config.toml
norm = "layernorm"
attn_scale = 0.177
init = "normal"
init_std_qkv = 0.0322
optimizer = "adamw"
max_steps = 3278
Each number is 128 + 32 x the weight over its row's rms, rounded and kept within 0 to 255. Layers, rows and columns count from 0. Numbers have three digits each. The size before them is the row's rms in percent of the matrix's.

# layer 10 attention output (transposed), 128x128, rms 0.127, rows 12-31,43-63, columns 0-127
097:146130105173112139104157172162122173059144127127137084148107077148104153187124135096000065134165193101109099139132101106111189117117141141150085124151091120070069123146112151117107117083116076180194127120164173134132127137140113143144146146164149138101102138089128081170086127154138160128125142129092139088165064139162127156183101131170130134177085177121104135146146118156117145099146
087:141127141110123171074136128202179120104186079085161084141093115119068130164124142120172199100194082121151173087097124126143118125088120162120144152124101111154166192162053145145076191096116115108095162145151135130138145131122129166117125118137131168098143026133115161106103140142136174140173132138131087124139123111059123120122119169075149130151047096148129114129174171093100135111150
102:130101096084133132103109110149115103081081170178125193124092176096127133056139148154010125117120186124115107138186144118102205123138084130093161125108145128140146165171155107135093107160117112155229142114109109162121142126149126134125105108100120130151117212181156125103131108116106089131183073167112133097136108160097146077120151104140171099121185111142068125118142143155126125178123
094:151108165134144133131153142142128123144077135146060108143104122152140116077134112134255055112118123138116097117158140087154123110114136092148133142125138136162118127138162135120152130133146168166071152119102100153150074055094125132160120137158163110108144143149141198122190133142120109152132113092102107144113147122096067127115119093100106109132142098106123149100123160170182145105134
094:111098125126147071160136099142136139119150083184192180133150118103115141179115131145165150088105112112134095125090134126104095161137142158180087137091132080148189096181052104134117107152183132215182118108132064110052124118132153114120142114126118106146074105141121200081136152099123120128158119188117123157153076144119153118171133144107197115172085153108142155149125100109162104053109
100:130130139096090133149105118048117083075128056163132171120118133095136184109147175119122111091111117091114140145082205105111121182144119099090169143102151106154154134071129096198102118174121124142143167097116118133085147085085194103168109088088109103113091151118086255113141135149127103118143137149142151119141151089132146129142180140138178150175124095152135122167138171109110080110121
110:125121089129101127129088117138095160106116091149182165108132173108093123150148129103000179117153118119123122153130144095146097128116141116120080137166141136123139129101097106111144184141094114094202105143160178139152101200157120117093168111110137171122101038145127129169149116135106114114139123120136112151128127140116130123125135127144182156159124146144140113111154106104120180120125
109:119110148106131145082149092152134111188123161143113080173107103187099114152138121105110139132151070120092129093097045110140152134088111158130144128170173111131114122203121195067111142098131209120105125146149116152106100125104064168178100145191141115091170191091135087119061144112176135154142165061130123145122097119102082169101156105117109132128127143112139157117145149145178118045102
093:103136155071133138059152071121109102194158108120148088168108101151135156089135094114123109172130076139123139054098134087134152143112100124122149111148156144177141151155141177167124097139107169135081119115106070118050141103051165143130116133195133117104153106089108174125099173132209114174082139097149142119108142147133100143116173102071076121112152093145177126182150165148155080091096
110:128127146069206089136097092160113091155117179181147189140155159136109091032115102140154180145092131157100068134170111138142061097150099127103132143082150122170159116131159143096166139123172159142169145157124082155110140133147127114085146129111128150158140052194152184086130107080091120134139077149134107123126117167103084069099139113163109107081188118138085172133094142120132131164135
102:125120118142156136162147131132111096102135102106140116112135145114160131137127150142000093048130195126121136175143106093151167147155133090129138129131090085147127103100126122165079096173100077174231079078110136099111124139140136144145150122136130120139100203128140133149145124166146103119137124161112120106136141103082148124162169147157181137157138145122116116125124133121105106164121
098:121144105117104138069128125148146129128099095102095037162100107160098168206153114102090086117174106091117121096089139099123163126101133105130094125197097119095117111155116146101128174088098145117076106096126164164161091098144119146157117124197135136109160255074089105151078128136145151140148216089128133136122109128138117186138155125149130149130139120093150154101166157113159121054131
107:148126100140128143106110120143130160100089131115146123147125145114112147150120120132000106110118135133110060151139142094134161130145142099112135129135108138146125124121118113141136152131109101130228075105123145172155080146128115143110155112128150173147091099160128117147121090114124135119117123138129118090134136114147145099174155106147159137101160144169117138126155180093081164171114
107:155128125106088107099107105127149138137110124113088102159113099129113134148114063112164165178177081099114104114097150110119128079065118143077132106164059164095097125118121126076183179076126210092081162144149168195151113139130156126130137115145100121085123100139104092166052167163124193138186215093113133146118144150152063152115117139124108141128172128107139089107164178128137176101117
100:121116123137097110102122177138190202175132150112126157153145091125121074177094121119037184115122120113113109159116155151077084113133119136081084122143097155105114097134088119086175157096103166105127146100195119184122157181144121111108058130109129078085126108150128080165057134110114149111112189137143180161152152113203108168147149148094165154112153091143136112153139097104153133057139
105:123144105122118113078145121123144102117090187106130133132124144127146123107131104106000151100111121118114121170111105128162110120154118119112128118133133133128130114091127177110143149151123160072206117114132146151112139146156151128135120113163107116119142201152120134127122123112121122110156166099116137115097128146098144101118166133182182145088175108121120118128120155135139129190097
107:126115131115143117102102087133117117152130150131160114132150130129123138168139086098000150090099126136119133151093116111137099140123163108115106147139120109138127100089129118099164142130149146104216089126157157163140091100136118125152125132144116129088121150148115084160089142129130139135157182135162124111118120121135131144144137160166153152107132131127133129134127134114129149158126
086:148152174120062096134080127123155076129122150145124139198177143095118109117129138133070175130143108115115082168099167155147061098165129105163097148147075199106123109103158139070159123109135164187148125075162116150132089124160137068136098084124100110109024130165105123074111137099136179106162181133130113149123154107176106086105145066155126136143170166157125176101116168110160146105124
091:119135086155138145104140127124121143135096137055099074106120105134076176155107101141039092111151117103119164119171111133103211104115128169095128107155114097155085142144162161160079118122091137111071167132107181172150106100111136139171139157158101112089136238075137052152099131144153171138152140105105144148138108195129111142163132123127105103148114107137082081105174178179170133089118
111:137129129166103140079147139124115124144121132073089045145092088164078151219139114098146110146146075110120120097087100117128157118119168153119139122175120144104075111168116140110110145092096163098039130120126136153176081098107097137160115149180126110095153190091122053155074166157162175142136210073125131156144109138152120205158126131145096158113113155116161107107151131150142146074105
108:127133172115105134158063135124101095152156129140136136156131134106068143124149168119255167111150135122151148113168129149140126132126139163124132179122132088164170153135123103156098111139131118141063166143118116183133166101096139128102119126146093089073109143091123163109079124120120115149161090110096127143136106119148150141124112143136088081122109145120100140116136125074136083128131
102:151108114184079125117144176143101168062129165152118141133128080118109144118102113126008078152158173090097084163170131120078148122127132116147121157162104122092091165111162147141085127087067118134194157094167173147123141135164129127132146120166156140128121063124123137167116095137137157127141137177136152055196045148134107140192114143137129123127069154150108157181116109176109131101116
106:142142123143091164112129144186146106115166164127110102140102095113078116123111145122183199093149109099118178107151094155147096142125143131137167149097102101147159214113111151158078118101109131114124156100166085167124146124145150169108125144154106162105134000146136199114086134131153180156192104176119121109152090141085176091135129145095116090144068096150090110155106168115117096153134
114:138134103091118138045090113125126119134092149175134174127083154122075136120168166125002132123140129112103101118167164128140193162122135157086179154139160122156115198186153091138109101156135149159204135119128103190109098116099122153132087113129132066114137210118138091124074106099112090168154084163109120126136097110138111149127136101170123058109174133153090133135156134097126107163116
094:148144134111185135102160154128152124127105105144091073122092146167147103122129119126255062125127142128136117090154146071169105147108120097166116157112138123184118127152119150089179131142178180170064129154096133096105065063126118097158082116118187094082120178131139123129178146124111097161135098088097139126105164108102072126138129103111142137119130104111162181092133170150157129118138
103:124121095146178107152149101089160131111161119167147119142103116156130116165067112140158137153114123131151103117064156133068095134108120149162031133067124108196182135186052133106146125133164129170140124158139097067039136090166172146156113090111125144167110091154162128087143119130156156125129129160123138107141095157107122103155170145078208159143105131112183176149115124119168106055142
123:131119159118081145145110130029169099142163104158111145122089138112112159125155160177117151112134132098076136165079236127114166133104120150078130146107114072182152152125137078177116131143133134160165153124136120114074158068109190159145101103096115062140152181094101195064116149171130091112123131115105160097115143109136132127142156134165151127115150127123115145148104188056147085066116
107:139127116135092133151103104143060159108111085140182146120127162111113135112135125118000157106135113111112119162125131091162125118112139113128101115159161140119132130093114119127100153164085117102230101138156163160160123168130116119110165140137092210128123010144131141169134114151111117131127120124151125132122130163126148122090120120164168140170117155102135086116114100138128172127125
101:138112154107177156142199109147143117150109127128129120178098115181160105104092089125128126138151117140130100123119057111153166103080063160149124113143192113106126118198080170090063132107150165155109087176149083082071155170127075148214107090121157142154138178100160117094108142155156109099136129052128130120097159095079131097095144110136143182125111146092117153117125164176154162068135
087:114153136087149141118166099124153102139161118115122100156084113150109140127130059138129128179177104123116150074142132118150187139131065143122133117110093109174129162159124165159116052149163156192094100098098044110036166115057155138107115115164139103119115083088158197087105205129186117123089112113122158116122133123167173135131151124110082104124155143128131133168119206119166084106111
113:116183105068234079083087061167111110160114139172149134129151171158085122090141112084156142151100115147126102099137090124162067140181144147116134144091153128156127099159109139084200115128193157189143116174119098171104094108110133105087135139128112127111104098161158123129096107074082151183128078136141075151145102148141086134099118102162106085124189120116117176109155106114102112179155
105:143109152153136141137156124114124092124140119104138100123108135135162117132131136145000113060147178144121118173116130087129162142111123096131117139149088087158128120125123121155096126168103111130225088085109136072100135124167134160139128138142137135148139187132132098129140136172128102103106131133125136070121162111091125147159180168150186149127128158130131134137103132111121128128112
085:087115105125125138152149162101135130081105131123123051154112089125094141139097104155093078145143130080101133138156178129138167092108107090108099146182113108075139131117169169129098149077070148107101108101115158150120152100197098122168112069174162156142166212054108176123135083125165081117136185134105135089089121139111129076158188119148133181109132127114108179138105208134163103085149
106:138138101133115153091108138141126145088093135102148127142111128111098165161133122138000105105153108103082077147158164115134167127134137114125147123136123144164137147128142124159114138151094158078218110094104133180137096136136120134082144125152118158125111066146136122156113098094119133135117124167112116089145119133175125106181154098125146124103151168153091150130130177112092124161088
098:134108111135068094110110099104149147132128160148104134161139124081109121050134075139174131174165123090083109177145140090142149110080126123039177095124130146099121151095136106118146134092097173189143122141153140216122109142085173128136146099108128092127123114094127149136070142151171130182230146118113135127103141177084085105118095074186089119108163111133071085153156177135094125141143
094:117123109160082110124144144140152179134095143131089132165162084100129071088117115139077141108131170113113113191166132129102119106126132092053115087117158165098135073105128115125148108102085132182173106121171127218132184135104161132123071127110114086113168087159113127180092113097163123142156125135146168174183151134151140118108118101138180173119149038157109052180149102165123124074174
100:122160116109129133077171119116138127126105144109158117125125141129174126080122119106000129097113133134117114165098120122181140114139125139104125102128172142119137113125101148130151136170135140102195096136133134128094141146145154136152099117165116127135141224135098116138139126126108104140128140079109131098084147144085141100109161117176179143099162115109129110121136140147101124190112
102:125119126112144121109135092117117108124130141129170084129134135130167140137131079111000133100122157140134127160089135117139132131121137122114074120126127126134142101111122120096164125139162142111207073143148146115097115122167138109152120118131113155104136156145130067140125154141130139128142171109165128074111160131126131100143148145153170173125124137123125118110117157138120139165137
086:152149148140077069070079101086132078140138125179134106193187165095125126078124126109057119152127153121133093172092163124170077123143193116148091123092116171117117097134130127075176141121107153228156119140181143138146077121148137091119086084120118134088051200134136123089135115113134161155170144127130107125110151115134085107104138071158123143132149152164167179113144110100079124154160
108:111117124172103149146116156112105151134102151074113134095135088115045148124139113182067151099148104092103130134207126155125194113139127149085165146171151095151089162129186126182076087121076124122130158070117141205134152110091116131157159160157128070117150184067119100121100130112159113154141117122113161142136093143120125134169120096173091075102112125167031100160148178144162115100102
090:118080159183093141149169185136092128122116161063079090141111088109085150151141112153189124172147098104129094132142110140135160098130137141122149118160157153070097107154148143137048139098034172089016146053134085132163123130123103114157154126161141113127117142120125139118107153155179106114155198115134146132128124142091151134161118139140104182087079147154106088141139141196145137083096
# layer 10 attention value, 64x128, rms 0.0523, rows 12-31, columns 0-127
098:078126103147141134157069155060139029144150107133102095095158145119137118142156137219145139113180111142179241151128139175086142114085088104101086129132166106135161157096101137121112108177139136127116132162088136114121109180132138120137153080129197114114175128125152122096170165137161163127145129121200178176130135172080143138097118158155183119096106119112147126160156097132138127149077
093:047148112108116173161083113097144153150104170099082137120139125160161120160109106103143160127100078148123131148101173143093151072104078096162100098110168140131109080161190085104152098123138132115104048135138114139136083153144130172183102164146158130173112167112114150178132137137134080168165120069102131149056153139120104102132214046181132102120179108096137125107109136112183107098110
111:146134153125144137187167153093115143087119125135115099145157127072081086150148125137128106123142106136066112131106105166130049124182128097124069141080117124169123171074076157137120134182165110135078085145166147158185126123108120083121177130133136108100136149105167090182147108116116165140060113141141176154120131085191082107172082124124068157156136150154091125083159129119201071136058
097:191101101142142108141111143063126140088091086121165177101173083116130173118127125133106168154133155147151116116121132193119116113142208117146140158126101132163152155117129163125077156113124112141160150115125116128161204149091099101055095121120091119105151109090031081138129061129121199086121182127123141142168139151150179141133081121136112187150119132116097198173201118102162106125110
102:156162070121132106099142091100122175101087131121122131084172129213110149130096093123128179136151113160137128098118137138064173086100111093084144157151118158114147146058164142085148171154106116094105111085174127090141166102120141158125126125103112139134144139193103111145116106174115111109119137114106143147124134127045147116101165119198054149097110076172102100135122136174046174171209
107:209162147168113117126149094157113187098088120135155103103135131115118111194061156102136162125110077114113085101113168117106123095113176176103091153123127157086096112156143151071155145150121138182112102097174140144100090150106171185164069153135084077149200128136123081160137115216078157183108147122116128160145099097112127106143126101120067099157109147115087173111101127127165125177091
103:097109183101174141156155188160114144172132179126068125111087070157186114140123131185133116120148108097146102109108131112120133125100070181163147089125142078121141072125142181124118095105153145092059143157132090103122152117140129136167198172141158084158088127103176179082077152116140080162170140149139168118091127074063128124124167174122143135066159097133125119105083142181162123089115
105:154118091140124112126099117164116120142136115123128119066137125174117157113145105124154131084153076166132172141108138139125147146178178082179126120130112157135166109047115139214112132167108076063146146139123078141106095097082160146117127134178109136154093141161114149114167093090081166088142158143065134133134188162146160114162134128103220159134147087086136125191124133074034111166135
100:210146126111064125190128145173155199097090123144151113116169157165086130148144163083156124077176079119120131160135148154130119141154196093128086139092131118106138117144157092129153196171093125115128160148106122100125080110154128178151057095100140114135085155182084104156118131137057136093163156140037109130166150089093124130114146082146164156181148146089165124095113106091105132132116
106:137121091108131107172102134098149185128148112122122148139120140075063150069188165113115086148099099150125101093121099152132105140168075104112173115126070154108121112121155107121129174177140120111097061133104108133199170082201046077090162151092127117102142128158138119130143092110111136096091123167115097088084160093144127136143134174058090206136167126161135109109149137129197072115125
092:149154112157089120075146106072059147093094154161110147123087133117159136170090129119156185162170092105115108089138129133091167091060131159159119101082137113089111163153134181110095128091088087099104173133196143122095187150045170099109113110122088111129136125107179112080127130163101154104107135131122157187152143188205128098110063121173147131117083105106089136101141120157110173130141
093:099129129154093146172093096100102084150161111145146088090183129116153084114116114139133130170150099123152228123115177152069118126177191131124144154116142115151079117090131147188136114115110129174166138136137112151115138112051183180101115067147143126122099111131097179125105114195193168104134141137127161141138149094057152156116109157103149097183113082055137116194136136115096163131086
108:122132181019133135158132169089132060101189082157123129114110106102119125097154147173142109107155112134096168105112150139115108139113065162150114118100179116108149150163119152154119105114095144122047182163148088096138185140167141128099157093098148082108147120093152137152116170161108162148126126146093196149121141112113116141108156139111074101153140084135154068114136116149244152104071
096:098140158143168157199070138156145133123172137106111103097168121128133104127119169103124067120075129142131199137119173186109123138133147143132097195135163117118181110090129085192156125139100081194124124110075124109148061120121120192176090087141182100158133120053111175092189098073131106146079130124145131154162093085121162108119119136113137130141154115099113137107127163063163069114113
100:102140097149124092187182133215168077146189126123159087124110107127134137104132123148133118155100140140137113115124089161136118149132176104109180189102181132136192082116153136207108127135115099174151090123085143086110105129119141178118188117127163108135073121101124194135196160099122095170168132113104143137131087145058147116069132160152078119131196187104136136097108132100126104176102
094:135166123094121153177130095160114140140136076195129093128124120178125143112091152082187099103135130095106122085116154113126145171127198112128192102112088089192106160149139149166063107079088077138075141145213139131137068117034099135098128163158122149116095127114111133134116137117103135142067100185168127160106173165175161114137109112062084169125139113105146139119115146101094113105167
092:154167097177112103160167134118078132113180083168095074109087117135142157103093137102190146168158121092146127082135154103144163114138095195134165112117133097150122149133115151147112140091073146080115172155097091099108172129119153153066095121158147138165156109117117200065161107155137164114113126096123099147166180139136122159136110115123127189128168098094160059184068134115029108120165
094:110128070156130138160140141135144159131131102104120082094143119129085133104131176159148141108117174170142151108182191122111146124133122121138139169124077102161162114106148099132132128112099113097165146107092140056193219054132115168136150125144192124170222128125134125146122110174144088110079131151117168158202126156160131119135078222124088106120115134080088122168162139162134133190133
105:125137154120065159141126155138089106055159094156154117130125140092156060147161121142135108117134073123122121103100115147115090160186153066112047102152173150121093168166078117135146122122110149165157148173131123138110085182053101131132105057115157082145091124076153148142151159122129130152113147119145107134090136049153156083118119074104136083139186157159153162122131136077119082128047
093:096141134096074129132111117154125079139174120113119072088124120120168109114129130144139093101147153134099194146109167101135141160145136066119055130164162098090129162103118151152148121126082142144206180134139151143079126151085143160138100056175167143162106107073082184112149105105114138127148159114116090161085109135112134145079129140123204085126153103076147128212092095044085151114102
# layer 10 attention query, 128x128, rms 0.0699, rows 64-79,96-111, columns 0-127
088:184095144177111134117203107096111137148077165074157152141112078103141141061113117135106130145111100139109110133178120163177123129110135154168165115158124203109034122092100128097133175090156173178149132135183128128084153172133175149110139132116073129172132121146199113152129127112125204137150098077108110154145155154134109165159160085122114102163066101143031135124128130139117134124118
096:172132143186140032089102116106099085105097159193169173138144123161115167177111067114181120132097113112147137076086083140113157097149149104123097170109166144110127114157121053126086134145156050127123097103173086183106134095157120118118126115132074148131107130127132120124139112180123174113144149182101101098124077156139092175147074133180121091139127153066165132138140050107119151132147
094:173115147185078068159192153144153146107107147085151182171121141165112112092114081109177111139099127116073114088247120089145152141088127092160148120150146156096138137144138124104120171090130127160142122144192127152108113145142142121115166140114072148102126119144210092118116092111102148112126077158055109120169147169134163088183130100145105097153110148105063169083133090162138116160156
092:179118135133115138128145151164121119058091120130096190135156131081162088129115099129121153078091179114104146061130148088105134131194159128099097124151094068098156135101119103128142100124201124138165159133116176117083079121126226089107118133113104085120081105136140165124143066176123138181193121170110183120198098126159164122150095136171109104139101166181144123116146119154121131194118
091:116140176172104125126117175079114113137105106153130151111187139125089138147136130162166156170119115105102131125111116147082121140085129111101116187109207095113170113109132145118138198146158165134121107125130081178158129120126058154130138130150119173088191136142128107158116109069105041152132099135081126096134057119146172117142094071136119080085164161056153216149126093102098084110165
099:128163171118169108113088116103074153156140140123169088104170145104164156165150071134056209116138047182148150160126108162084112099155170126077097127154133158161145061134149080198117148133066123153102119083139131162156153089116135140117107156152127103134167120131086100146083106119094161111071200161149086147130125120126071109180132124079164125125148099117148123165125138088122143066113
100:120137143125146159130144135137109093060081080140067091104145117078078106138095157162157108086164142083108132130139091127194092076146126164144173098114129166105125183088131190123143108085142204155064197131099143113129105170084151110127182096128117136125139113155127184170140172151213156098171117112082106149154150115166160097098132137080118158137127111152119087089166160141091127148081
096:103108123154143127125175129133124178192140134084164085136113104149150151066127181069158112148093090150149102152190161138175144183083150155194122122121144194127105115114085165128138128111111161136149117121140142103154132163086159196151087108191138136126121119112162071108146157089091162139116106066131087147150169143052159142213127102141141143106102076154098162170061144129115150104149
098:123174136164111161137141075125166143126138153134125080136108147170120119117111114152152104163128171101151090154145107130228090121118138156212169133079149167123104114139095135099115112106106083174091120183145156116146153160056099151159176055172139145112121140109133146133125152125185153084090132096135092121065128110144136153104151073122099191092140061051140112111120148127166165156197
097:101148125107142146109048146127077117129133133175173141076165130053156171175121095169149151126162081120144144149086079158092086090185126177054102140121145081159154136119138144142103117161112109102057131138099139142178135100133089128168105132092138149110143171136042142132094154131189150082130129140126109178101146121143096118092090137076144147132182122109213110148129106097151090107079
106:161175116179107134151142094183120122107082143088103155155108083153162098136131075129168117093149167175044170098164128106180147091155129130181136147175111170119113123107151131141121110106204122183139126094098123126073180106073178127104133176133030134140111092139120144110151099151134123105118130168077201137122116095172119131118118119166080168116108142069141126100129117138124193124181
108:139111143116140099117110140117145121110131162161102189130063071175144143122079119119080105098111134114126157144110111074168190078126103101163163140128110130070063113072137098093139107131141097154154116165156122099086163115136170124096188143113119086202112159135160135171123114143143175088146190086148146108110115145147124194141186132202126145037095117110141086112068127094144176158134
100:104127104145135145110141129175126123087118137138072094142135168155167086164130117156145075070150140117101128087147149099143190110185115143095118105116139154144147195129124146175130069142142144104096145106071167110055087129128190117087096140098110142139101079142163113081146139181139114116123108228115149127145143142193159039079106116112108141152089183135149154090153119193095168146101
106:116173112061131163150112117125100107059099065104101083134112125095142068137168188114135191095144099130149154125049142142120083115144139109141124101097143110173161145080118175161138143154125141105098152108093138144163123122090103117159134109164130164134135101100088213130122176119143079145128172123109158134100136111137145131055118176088164197076177134082171106148114201139095108132073
083:150117131181144055137158087080119136185095143096167142118101068136159196131114111109059140117078061180124147134174121102163186112115106134140142130186106165061124080129103134136098169125129105169142109079148122144103160151138110138119128155144136115142139100113123051150113149121074200098133116138113079165108162099119085128175150119177195104129130095095086138090139128140107154070184
091:135137090128110095126146066143127103137189133170098134132119135200105107167183100115132133142065157154137121079125149107158204111132148105124125121114145105164177138140166062105159157167085090065149127121078126137169113078185135120105169142152127161086148122113154124040118112100111083146104136168082192081094086150134172140097100090115088140107119189043161150145129111120138099135141
095:130115147168146111094164141126160147128060135112161146104134121121137118096059141172129096098052132107127127161170102192146152143121143146165137149138103188053036096123124182096113136070192110164109136131173095126143127124128117147124155167108135084161110166163178135166136115123125219066152086093084123161134105154149116118186126109158137108109138105140024125138134119111139154146136
098:144131150147143096148103164177104106106100195217140166154160078175114150132118073125164136109110155081152142112152046166129163109095109065082109115125130103052103116114149068109078140156137101116162125153162133159132141108150166120124175151135096108146120181120163151122131095111102189099152122107121103113155049146156113159151106163156171090127148132048126149117132035134145130107137
100:133094172153102091167167183128143131115092140123149153151131150119120129079079109143163122151072157112096110203238082141148085161083146119133146099120117155096089121085112120094107152105143096160146129139122148136171120179131098106123176131063122130084121116136203151141167083133149172125140079125069126118175125152114156086141165083154136146149120150123025166121119095143080117185117
088:190115114133151119145175120095147163082070065102090189102135149098173128138134170099124111100085131129149090106133137095103148112193142108144139063123109152165148138119122132094128099096167125190149159175092183084091120155104179113127138094073143105124119097112142153140191062184184109168111126150125164150153129135161178148110120105157113126183085165164134136113179141164098190196155
096:108139129176064112125103137089149122111120124170112189144121135167097151156145141146216152168129162117080123110132114108144121165127126174147141066109157141146145161114129090092166139137137159111141135154128104147090130129070145156115143102153122159083183110108151088087137076132123088180158089156133110119161029146165116100080095052168094100110094162113147206154139067076129100107190
092:101141163157150115097118111145082160139161178137172073142176096142121144159113083153092193094156107142093178118114100145115107106118154111119123171179113129146106090148158133172149087129105148177085102052160113127140129095110130157108086181162079090167135063134034114184101138133107166107090142175146118190063140123135070068178133122140150159118175144119105122146142157118167130091147
119:154115123146124152126134165118158067071045067100068079130118142134102102120109177130121118092154142120121140141123077130186152123144138118110158095145114166147117187117110168113147108132108177126060159170116162093149101150114162109132203113110137119100167107124156184142170153180233095124183118123066152163142147152169137114073116135120145162161099127144128093115126188139098106199120
093:111131111151143145121126121131091198165128174088173115125126124120126114089093131105107141144151121155166110098138152165184140140116134171160148176087156179071110100140142212098151125101113068160102112107144113126166128089107115188173100169145115123145112152139110129109108185114092195139116131065147080171103139079049075155167124078155145123120103025139085101139122171129136178107162
091:128122139117065167139129152159141100100117129097103080140117108166133100099074120154174131114102153099120149148131078147244126088118133112142172153102111168096072105108136196098151099197103090171097125189159123112183110139091133126116183065129162127126115136127142196125166157139162151103101142079114104127094104136170128133095147115166118188090145115130092112169113215091113174158127
090:158164075155097140133114132137094064122155149202188150107116075102105175179145110122128149159162101120125148112080101145116109134165116163079102135141155142207173146153113122146083099173064192118082159149099112177125089133147110132098082130128117132113131097091033103110109158136169107124071138158131130169079151096167078101098070109102100129137149139123172151134123102115149100063089
097:151140135157144081173175087155118122112128156105102126152122119100156128126068134109129119087119139202103133146146111096146113098196154114181164122139123171136089137121124153112078108102183114185115112122096154064082196107073148127095171174084064125148131093114141171118144117169113159103114140157081204188091153085161120106156125097190102164091099127075103112138140144089160162162184
100:164103097160180107103137148081131106097119140140114164127037133174118131128129151147137093110101167130151163143099099106181184165141122102141110117150082130125111110060083113116149124159105116122118090147135149093090122146168131106142182146098151102156122109105170120122171104189176103085133160084052136100088106153155098203163155151175119141075066126113184063148043124110149158164121
088:080113152100132119150132077155150148150130101148107140109175152104154127140137087135142055143170152131100122119136119088115164088149113149084148113128122122135153179131164124107094103134147175137126168094078192122045114078105153128112100129109106145110130072158118140099136132138139151108114064209124146135145212155152168051073135121082157159205084162130141162113193089188130111113074
111:089175080077078127138100102135097096089098068057097076146091126100111105153171140104129182064172127138111138124062187088118095098113141115159162111101138137158120159053158173178157137151120161103109138094129108125117126078100151127143158118165084147177132109123077172147136179129130083122159173127139151133140136091146151122068140158134123185116138109124198104130144210119119100179131
098:116104183152175104124126127122118145134133211136150153144149080132102156141079097155091148094095092094117166133186075135117132108081139129117153181156107140023107092138138159094112136112130130136097078087145101139146132114161103129097145227103081106169107135153135150153101149096111166045156141137118096159119140074112106127211161134168159138115156087127057101114095135118165176127137
103:148169100104130118143134119118134107159193125159102130151101111178153156116163054128195150172131143126158123102141172117106154093095097105099125093087138086135183150106155075103113163162133110074174168143104150151121177113148148135122157135199121143073144160145130112084108096072067105161125147164132098059125103169103171121100125175112167091102149160043186155166138119123110076071126
# layer 10 attention key, 64x128, rms 0.0684, rows 32-47, columns 0-127
090:154137106154132108185132179189123142112120222109129164175129137100132096094113131116023089085122132138129111202167134157076127142155136141133151113120114173131105110111130160108115150126156220164179113127145156098127134151177154081124129163119132077186130055108122130172151142127148135119114087128152154120157108157136149094210161126113117089119114146136066178100083132124159151129189
087:144096086159116116070087195198136095067142166137159156137126147140154127190070066120043136100134128079141148109104201114087165123113127145089090107127134100118110119139117041122102131132136099102201108106194176183108128115135171092121128188112151146133162151103109066142138110140134098133120124142127162084121096125153101116168110116178109125138131167121134107151088154152164132196155
098:140136143133128063146159201165152113123074196116155177124179129127110080112117129138086059131097142076126039164187130152112138180166107145119167132076135151167056121127106147110130139111125176132194147099185150150136151144169112116056166117111115155131159094116172119116151136135067120127148072124110182138170091164091148090166130135144130102152081130105083119106109098112101171147141
088:128100169134169135154165117144135129171089069173048141124142130148156118125174135151141135075068175138068136132102098137150153121208118117153141074132132137151146142149120103116171065134129080129080116137100125092157082134082093123092143127123133127075140103150149209153168095212126128138119119113084162146161086162154129181130067178106081115133068192112129137125176109100114174140119
092:123065147191043137114099182094135130085120135165144180124106107153143161134172087141168150179136114094086146066128081115128070135050114135181106117126141100125143134110107107091151136123114082125156160110137081218150107135138093165125137129130144143050162146102164086156124140115082073145116099161127123084099125126148155150134071133138151154098111170042125189105138142130124088117155
095:127189180091108124142100080126136110187168072105157153139149128123171169169119088106079193133119109133149121138100113174071127103160153101131127151143088097145135110092139094177057149104089122133144160080165191153122127109131133109148072149142087077128058104112071113140135129093172184110136158189122144135096127111131083117193118161117127111163186110126192130137105145127135064090077
111:102108158145081133137139159135142122092073093134055109127092126096120148137120142150198074119127133156120130180152083130166126126092117109161165106132081158155079132106141168139141088137132155147042154138057141123169091132089124084125174116106089129091088105141152208136164163166092150115134142102064105178147186149135183148114111183167126117198131128100108114070138197141111152142089
092:121143096163104114140153169137110136125147167082145097156122171134101152095106146045068043139166104124163120175137141127141102148137118151097122149110161143095135119114087186134105159115179184143130118173157151087125162189226179169133081127125130078223128090109133118163163148130176105112126130107168118144108138095069106119178187086098129086104088110152111122145084131133127099110141
098:135149109111031090199108171107145094064145170137147122150091124140137105115103126144145067131164136106176124175106108165114084137124093111132202167086075159132046124108090245119121135113119126121135154170129167103151105143102164117132128097134150092149106145160169153140143171137136106091121132090107134151113154101121133114072161127211130139117159151126106155124075191120126135161168
086:123089133152090129098036120074147088141147045162119108124133125178134158152096119149149171165184127198170123146093130143134127071138113161135091156169090119143142134174156118133077143119051053120121150110132121193141095105120140120166098143125121147066109166146052082109114109142063144111091147174163117150088166117152092092115091117141153146156185118120164106145149127144157116101086
101:191158148136157130188164182105124114154105153140071197154078098113204093145131129142180060059118160119098119117109113190150119120191077123148162126130142161163102110121132164146062104112129122137096157113114127111086119118100126150129149182123096105132151102159139123112133118202140111091112131113083150186190084141160129185107102147164111135124114167070148097130090125081113195125166
104:149147120146112103145129130150155120088136148135142160116072087152185081125107136109062086140094195163075147177124107095171194112137140098139134120105146134099080084056154073124154118190158159108173085178090116056104129128116142129146160132115129126135107120127174143187122108094113176125097164099118142107104116136155180147158192188176110163066120145115164140119123141102122196152187
087:098083159124197156160146097132108139202058087146097127112127135115141180145118140145254121081152116094100107081147099132129179142157116191151151136130131127149100138130174133161091089086115110139065144083131109124108078091098092126068128126110137164093131147155143127082153159209146103125139122119109150194146120129151111197145114125114106145175086109113131073096149117138139127100075
106:098152164096132144135116082103135098093124029110061060135102135128094147157149121132226166125111112093154133089087125116145070110069097076134151147167156133120151132065138136139165123126124115157060137125072123166182105116112126137167140109162123126101102148130086226120135155130124090118167170120091116169122141117135140138039157146178175132127132140116156066116088140125116127116119
087:159151129109182130126143141157121131143137177137165171114157142097170118150061125103008111082147142115146124144143140187057128100173144181115151128096105101098103102101112139163075136091124197129205101083151142150120183170181160127159103178123087106152109099107096141152131182121170128117153136193151134127140138134087139084202157167148122131087132088149125148128069142114125145124139
104:114057137139121154086132099138116136081089144135153139108104102156116133117146124177188199169103123112126136029108182149107182120080153159094107133107159111133136136144141093126135105116135121093129152127195102177094140112136128173106122147174137160109200202128135140070114099137132070152152156125119152087096044134127093202076146078121095145075133111098124098123127137136184084166118